Weights of a small transformer language model: normalized queries and keys.
Each number is 500 + 40 x the weight over the matrix's rms, rounded and kept within 0 to 999. Layers, rows and columns count from 0. Numbers have three digits each.

# o: layer 7 attention output (transposed), 256x224, rms 0.242, rows 154-172,218-236, columns 112-223
# v: layer 7 attention value, 128x224, rms 0.242, rows 91-108, columns 112-223
o154:442481498454501531520479451478434480520568495491488453536490509558517489472480502479485522499452470536565455475504432534506471538450469483506461491514491494456522489478475457537444515508471503455505484473519528437517571451444491439473456491537555431470513525536445483526467452469563528439476554572519500512466530500505502579482512489496
o218:552572618506486504508505551514522481500511419445516506474545499495532507532528380526464457500576584547499519509495585502561544592538513528502508560500529524432621526530529602523439442539521496467515497576515458516474547510523466553483488531489544557517490530468464536577558607496406462476483409520484468460576484502525484499545563473492
v91:534501466432525489487520526445486502429513528493518513532543426517526458424463517484518531518443535455487545521515573591503399449541571464507461466478516476439504450482517472551534539483491443541528551575536473524523417576476520512467462510521515465453432494526513509555532477544474510479493533566469456557508482491440545429438497478511
o155:510543450541502487497490506477483486492485452476475532469496501537478526482529450559504500487499553545513491538466512498480582536529463512578507511459452557523464518504475467505476446521508477504421469447415433493518509416490573562504520577448464536438508460425430490475451489525518542517530555474506559480470487516458486504555535539529
o219:470509528457497443528536560546538423516495538513512449443448525524425459541448554504478442506487436551520526466496545426524538489400512476441493539474467485512520487491499546475489462488468461517573511460568590529474553518507452373484469532481487488548550552558521615485454526431546484445470468493553530441529509504526459510536463518469
v92:471497501414523473483518534505564494498463572448502490480492572555469534528449518523484460495500486486493474519546448487485481412504456570493528528543465552450551493477444507405552492486436527500497519492500462488455522502556441526530476459476520516429512531508506485467439560500530484516492552484493487527446545512474564492526478346434
o156:513531506499516572468443431466536522456497425509464420519485486510547485466507470447523502465564499474521481508435461513537465510472506508407487528475547520525504572465529508530493546471546512465488466536568484568475471499500483578458531478546500565542480512451482483532601520463469510469526459534496520503515487469470489504450492479464
o220:512483510499484485476524550465472461488420432459524517474560488478468473500492542532463491503439474527478545483552556507508548489499450581503488545560485467527488478511445488558538423535425527546511438536491479526522530429497568488514530478457513488502468626493513434457468454467512455428491510424533492471494556452479503428555506511496
v93:463503492520453577503525556527464554521486516493512478453526505438497483474458477498530533458508523447515540500504494489489482476487526433513513496491535522407526558481509537480574535407529469490479547424515526527489467470481501503460546517544554480570504537552533464462501518517543567465477550538557554577476535496444519481562464483505
o157:537515518481539460565547469495528457465487545522466571533485482610479586506493542519492485583517498521473528539535481497555510569513477530500474491504491515554502419513478472525503520584498523535496533534509443404501530495489533494487492509456454512374482533462545520546474535445493483549541517430459485500498525531520397497520501494524
o221:484470459475484533465468510545491498534442410491472532510550528468483521499520453489515524443465513491565527465460503510468468506521483581458536539461470455481563543497496527546503483396570501464484477441438535554429461476567489496525574458567532559554470493455477449520485518500571513397525519498475542473494433489532550473492533524417
v94:558484456539475580520515578470485488521513518521484506451499519496521523528539445547510532583554461518459408534474539493542515526516503458482457494449601493445486504483574453477476494480502527537479503487578506497493494484502547491539502536512575512445457503498505437540530514533543497500467529567517600545516496561486486477505482431455
o158:478434474514486426480465477504574566524495541487511454505484492474522495498461522525469485471491486539544594496515511497547540525429527531476509482496446488547434493476460524463475511483483496508523493481518498496518493539512433503518531456525478456533500527468467531490459468440465469479498456484494452484509532493441481520472426525462
o222:500463534493480488499509521615433430468473490520480547469527509503474514455514484487530500492532486476464474506507474536423476485557490475543496629473532492509551479593509532532532485528542467477474453577480501576511561449429505472472521536487514580549514571521476494423478531573556544500506519507485480420486439470518548474522533570537
v95:526547468556463404524497460513527494382508552547514571504486483499460511483468519483443565532535507495517459495501526502472429524410470568515515467516481410430508554470497517557549444510536502472457502443581507506498466528528509477492541550507545460459505447532558493574504501451576455497537484437519419418455451550447529502521583514542
o159:536444493475499583520544545471457477564509456482511436525504459478472537473489520525488432502485534525465530526565411508493564477585567486528523490512516521572471513527441493482447496564475495536444467550481530449551470513512520449501493495510456486492504502486504584463483487516460504516469510544509567516456506465534444507521523560451
o223:594577521492544467534472462476522535457480471507575560483511542515509568547580434457541566515495466486491524482470580527492485518476487514516538489497548510565464514549572488452521479540564548557490503496503442504471508473536448534488534474541512511532530590495549366463505567521483494518530507576469402545526561512511480503539493423505
v96:516474483541509530497499561446512520461469494535526489576477484501488530466539522508487515391557526468512475526521478489478501492556537484487539438577438481509544588483542487452493434413452497561549515480486505450425531467455509447512376522479544438498520450431522462495490492509523490537459542429472570472521462528464510479464463562494
o160:540563480562513516588527511525574464526562499489517501456492541532520510495429481506491511532520473580569469497484438462515506524469521481508456512472537510460495500493467541576495543503501474519459511510428493492520485459491443521520542435509475526509484565598444504514509564493494482431480552510493531492515507533505543497540503464463
o224:458436496488514484435414456501493493554526573471493476578486467483509468554516461448495460510481498459508482537476538569537445568506437581463537515485480491557532452494500458541548514533444502474502517485518524584502465583534504523478472562526480458525524489476494432487545387539521539505532387544499370515456504536474460542462505507496
v97:517560470592623505560549504546530516546521545517495503520455550577542509564490523516479503600451534542517499503461513465485438523527500586505514488545462543532493517464477527435528536490494496469507459527439496556500478521442436455489496490547543463493475555477560492469525460517447496490422458492484523545419513435516506585504531483464
o161:474433502455432451408505457478413531451445525451517455478511418499491463473471521502549528426544511467450466471580474514510481481532458411443482528535509527472539498554495496523472456409466588514546538503480504519453485494507479485496489550494455593514536463445464555515537520442519510522528533442467510529524520550495498473528510503521
o225:542480544489446483460497526518483555459601485479545579456467532499482547517559401498426529515521483420536542493482491532527535447528500459537566514481480555561457471486524518485481552578537508545519513466553567486456504538528554454507481482529479495459544477516494437493518533585496554466511470632526424519544452514536501536481443380459
v98:571517517485526450463475530455525508545488496497482431530495596510497534541513450466560413445565475542458500507558520445427496488456468466524458475441535505494500478453454534467465439458428522604538498499594555443436376474497498521533495498571457520483496575552437535518525460580437511533403523511450476539479585448545544463510471423480
o162:453583441487524517530552473525469501435444512487434532533422514517545503525513506562517537543455476488523469511476526473531533528499485521558517462542489514488497529565532515546548592518531501511472458496457491502568574534496517556511492495474548470512481485420484409523546466510505487430546506476493508469420537496430549495517482477501
o226:565521445521441547533476495470490458494581485420589483454491467505463462451522470509450430504427491562516472465500486549560512468481529463474508571472526537448454488448376487490485471581502447491560470574510476531505587442447498482506435491465457514447541494510480520476498544485511473517521509505494466487586463485567502485505490469593
v99:462515542526452438483507596484459537540461491472396475469498550460492458531487624465529533512500535487555562451562524526544460432486517504492481518519428514537497447516511517551470507482462521573451447509476505507532520487502481455534451489513510495529514488449507572504520464557563560519466510531436481494385538502575475499453572530477
o163:541502519482477517521531434521477524497517477470480528501472528550517558514476448453445526524548504500480469490453557515484554507495539514533501478467478506473492499517521429502482499465512517508538524468516462516484480473503570483498457500453493439476487509497506458515433511458554470465492517479500475470577513505393466476515508524481
o227:529517518605557487499479535538544545581587503493531532480554506460477483548535500501539542444410436465456595521464489490481500525473499507542494478501514502592544554504441540436482484496553513555527515556430541437543519495444525498495561421539494563582530474497485484449485538509445370607486523437480497597547493437544471530537485450575
v100:545534527517529483464424477531454536470547475502557426551475503513472502475513535549476449513468508491532594470460454483517494443469486534513565535480460488527483531475429583511488493482515545453490435460426471519504501490549495514536471461545545464531486445472517524526494502517469446549479484519438564503477474514490511493498535497471
o164:493445499480521477503571516549484465517458418502455540514498406565513486612474471443494520480528490493430504574526480521453543474544532516487484526520517522487562526547533484496446583570488520459529495532563481500491485460474543498454498567479452492451498478515498475475532463520494583413452497477513492483479525478481475513477474523528
o228:426616588466525551510452472424465495521586566452526486450527539477549541471524485510529509515510478509512518495464480498476473516539473529471479464508513547488451503484549511496574453474506450518499509550473452525490553565470486509500542496444596461560534476587461456450499530463545510510534495470494455463534514528491536538564521474455
v101:470541517523429489441496523493484518497434450513544466535504572465488549460505525509499487579452446495471467514518526493426499461564578542473518506536430518465479529487444532456514538506533535443517401492492466536511464445517523525416468497515462531530502514443597464524472555516506498497429473507525484452489536525494453491501423482410
o165:468458503491580500508548513473472504475587497530473487451511461565504457589461464523490544473587538528539511507540454428544529505412462455506505519513511558521524508553491532550488565518516492522466545583542498480471565522524509475555515509417485491477464517511502503578509466503487528479581523447445495506482476525524566530453481493513
o229:518448491497483554559478476497502416483486569469493509519553516386516480461539582507514460451423538419417523485444466526479477496546495507495506392516534532526510487462536458495514509459472487470494454474526491549487540500483478431538510498586515527533547427528511552440497526520571507555519506490556458566579557436495445463466555513510
v102:448555583483422564502468531506447494433518482521553482511435540495493486482580470477512483495511446525458511502546497510549553462467535474494433473499440534503545494531514538442417492519560454486557487492494587407474490502469464548437519512489533493483520470504493529461541555507436507476535580469613528535576568571529457500544564477495
o166:515453525495537494493566519505512495570487488498493442478532445541540543480392567553446444473483524467474492494482487430464504480460493483580560508448527482538469493534443525494569453575527586540442476461510438500479481477523553444535503434528475521538500542414508522517464490493547550532555527480479453478452492380530535525485433477511
o230:483515474529419491506488450502474506465516511560493552521524485480466451579524403436475564533465483548493568427527479533509476520542524398538464520522538478507453513495494495567483510399468442471475536529508502571589481506452537554499532462427503467497497531518541422440499471474497432334412554512428533511442481490506518513409530492498
v103:519525545448518429493547477481458513479407501493491505531545518486518544463491481504544534468406498490460488512476542447527458440434568514515449522521475437498518508526476558474474479518548496482481473525536422464527515484551518453504533516609477507462537493535463494470471448505500446598458498422493526470455527529504492419455498528519
o167:538493491509529558476496519528492500517484489510512545503472481536493542535527507514506448522507477537517486538512490494473542520582443455514521480535503497545505484548483539523527503535541540485487488462419504519563468499479539521498458552472452470514539581503525517488527514454549534456466512519505495477428400509519462465535546545549
o231:406426549487464529464517424426571498509573447449522448504517496433472359479455558523454543482579509507497493485495448500504510550453582551490475545394567548553536503448540441525491533561424516554495518488547504572469497498440454524531494423543566484505456440496492548612453527536451502469529475537541424523595589445536590582574447473509
v104:491517443516538527636481529524444581473507526512503492459502486452532505488475522508506519498488478446539511516576503505561513482543536511454454483526534501508528510532480586524505434532564487495563496456495563485530449486425562519461485501537488528507511557486483522540428506430546433424528529520444480496517504476462522504495505520494
o168:557483547485510488429489503534547473533455514486477447539534486540466524496510490481553445526432533465435492530484543441494508504471443466529536467457481514485568489536522520508513484496511534556466441540478515540501463531518466544552441501443499526464564525566531481500456459553504466489449552417505463428526529481533465529459456481470
o232:511449510527527496454514524460461510547471455527531534520435474440481473519481585551533520536541555501534523466511489532481541504534549489475512487436472452504473523520484500446543502448483547505481510544542569509507531473495515474426487506534507478453493467542511497440533509509497553560407458562539448497497519514482502515546458424481
v105:440536528437483578513564530442560490527427519490478480530565457402454494463544498520571523467606512536482448515438564491513537490538503495524461503534559534441534464552563503494540518418553476529570552525578571513497571490515498503542528498513506524515440601551481549519502537418556497426548503423490475436546415498499462486503502506511
o169:527481515527522525447430496599481500481560482537516534487553533526507514574508504449468515505421497474478550488531502512527506506488471456532505486545528474488437511503470456481458498585449525549491495431512458481576483500529456495507473533560498484518552480490460434493453517529426515507445534552529506561471503454480479575492454472466
o233:490454489432464470550514555525440507518420479582431526454423484498531480495485509500502417485481419521508472583520572477486463468475531486447464528400448510603541451489470481498529542509497512515497445514497504506460517442445578524540534475478565538473486587533518479476536401538557459566576465419498557491456451504569565460539462504537
v106:476504489530501538587525456527532511472494537404507479553511491521436511479463513500396545590520509494530467504415477476512520521464504478479468574463572568518505473514488517487488534570495483443443503534510515454536435511476463512439498479454509585515473451498570466483482538508524471518495565421519452520454450512549471516482484427577
o170:485503496511532494440460526487424434493450524563465536459502521520481466537503445471515502454515481514513450595545479555533458530556490498514447480454427476506482540479539449473412495460432523513484528540515531596492600479499488457497516517543462486486540529531468503504446528529507519517506470525562515448496508493488533493479518518407
o234:511488513421505480441556543466556473484531429481461488498515501431505496496552544519470499549445517527513557448502479488515546477519455444496530458567508553546491474492482501560552497491520540515431522438490384421508440516532515496512506541551548513515441555476501508562539439462558460422486530468457497532540502520513453529476541507568
v107:474450450456427509546448544539475542560426468536489539581466419473517484476415551450463569495545585496443420441512503497497533506517507576485587426564592491418514452508533529533459469519496470516521581531476507542511535473449464457434444477520575518469471500470533480497464510511455576580445529532472493469417553579486461537490466540529
o171:532427486575508497489516477467472534456576560454483477484523477539493570524528515531558518462500458475538475522488475514499508459465555469514481511496484516546470465488444518470527535447552497492498461494486507460517481495534501536491475496556417506520503460477489515474512519473468534490447422552540470479502476437473477504526533476504
o235:526561516476521521462528483469494603488504501579499515585361519505539470534479507450413479501544485483503530517591574502471470515541460445504454489494519516441570558534471471540516503480457535489498519471465488476531512599543548454491496565453522431544499481572486518519507492534584399504546513491515524589503447520521532519471524502399
v108:557503514460622429474442491438444484534538492566447484479484508517479534527516416523512481522445452467439486537437530496450483485524542572568472513403550469501433520542482522577501503491505480453487544453507530481574417455510502499483486515557544472501496424468509517549514430550453490597451508563506453539518534557588507496484560501478
o172:500492440589470513424551468511563564503453510466515560527496503458527532519510577475505447449493513527515556499561466507512476484511485452427581532510509494471503550424471450502505593454446573520527504490510472517456566504517501502473529485496522568530417537515477424443509537473498462449443505500507513464479513462465517521517475494486
o236:507427589443477545582514524484525485470478537437549504478479487464480521471410528465559516579600445495456437522467430468534525466479499558529538445501524525533512494471505538481518446559531470433490504453409480485428480454479497475513455502466548429477559471553480519529464581473496523422576459438505511479525495526403486544513515569578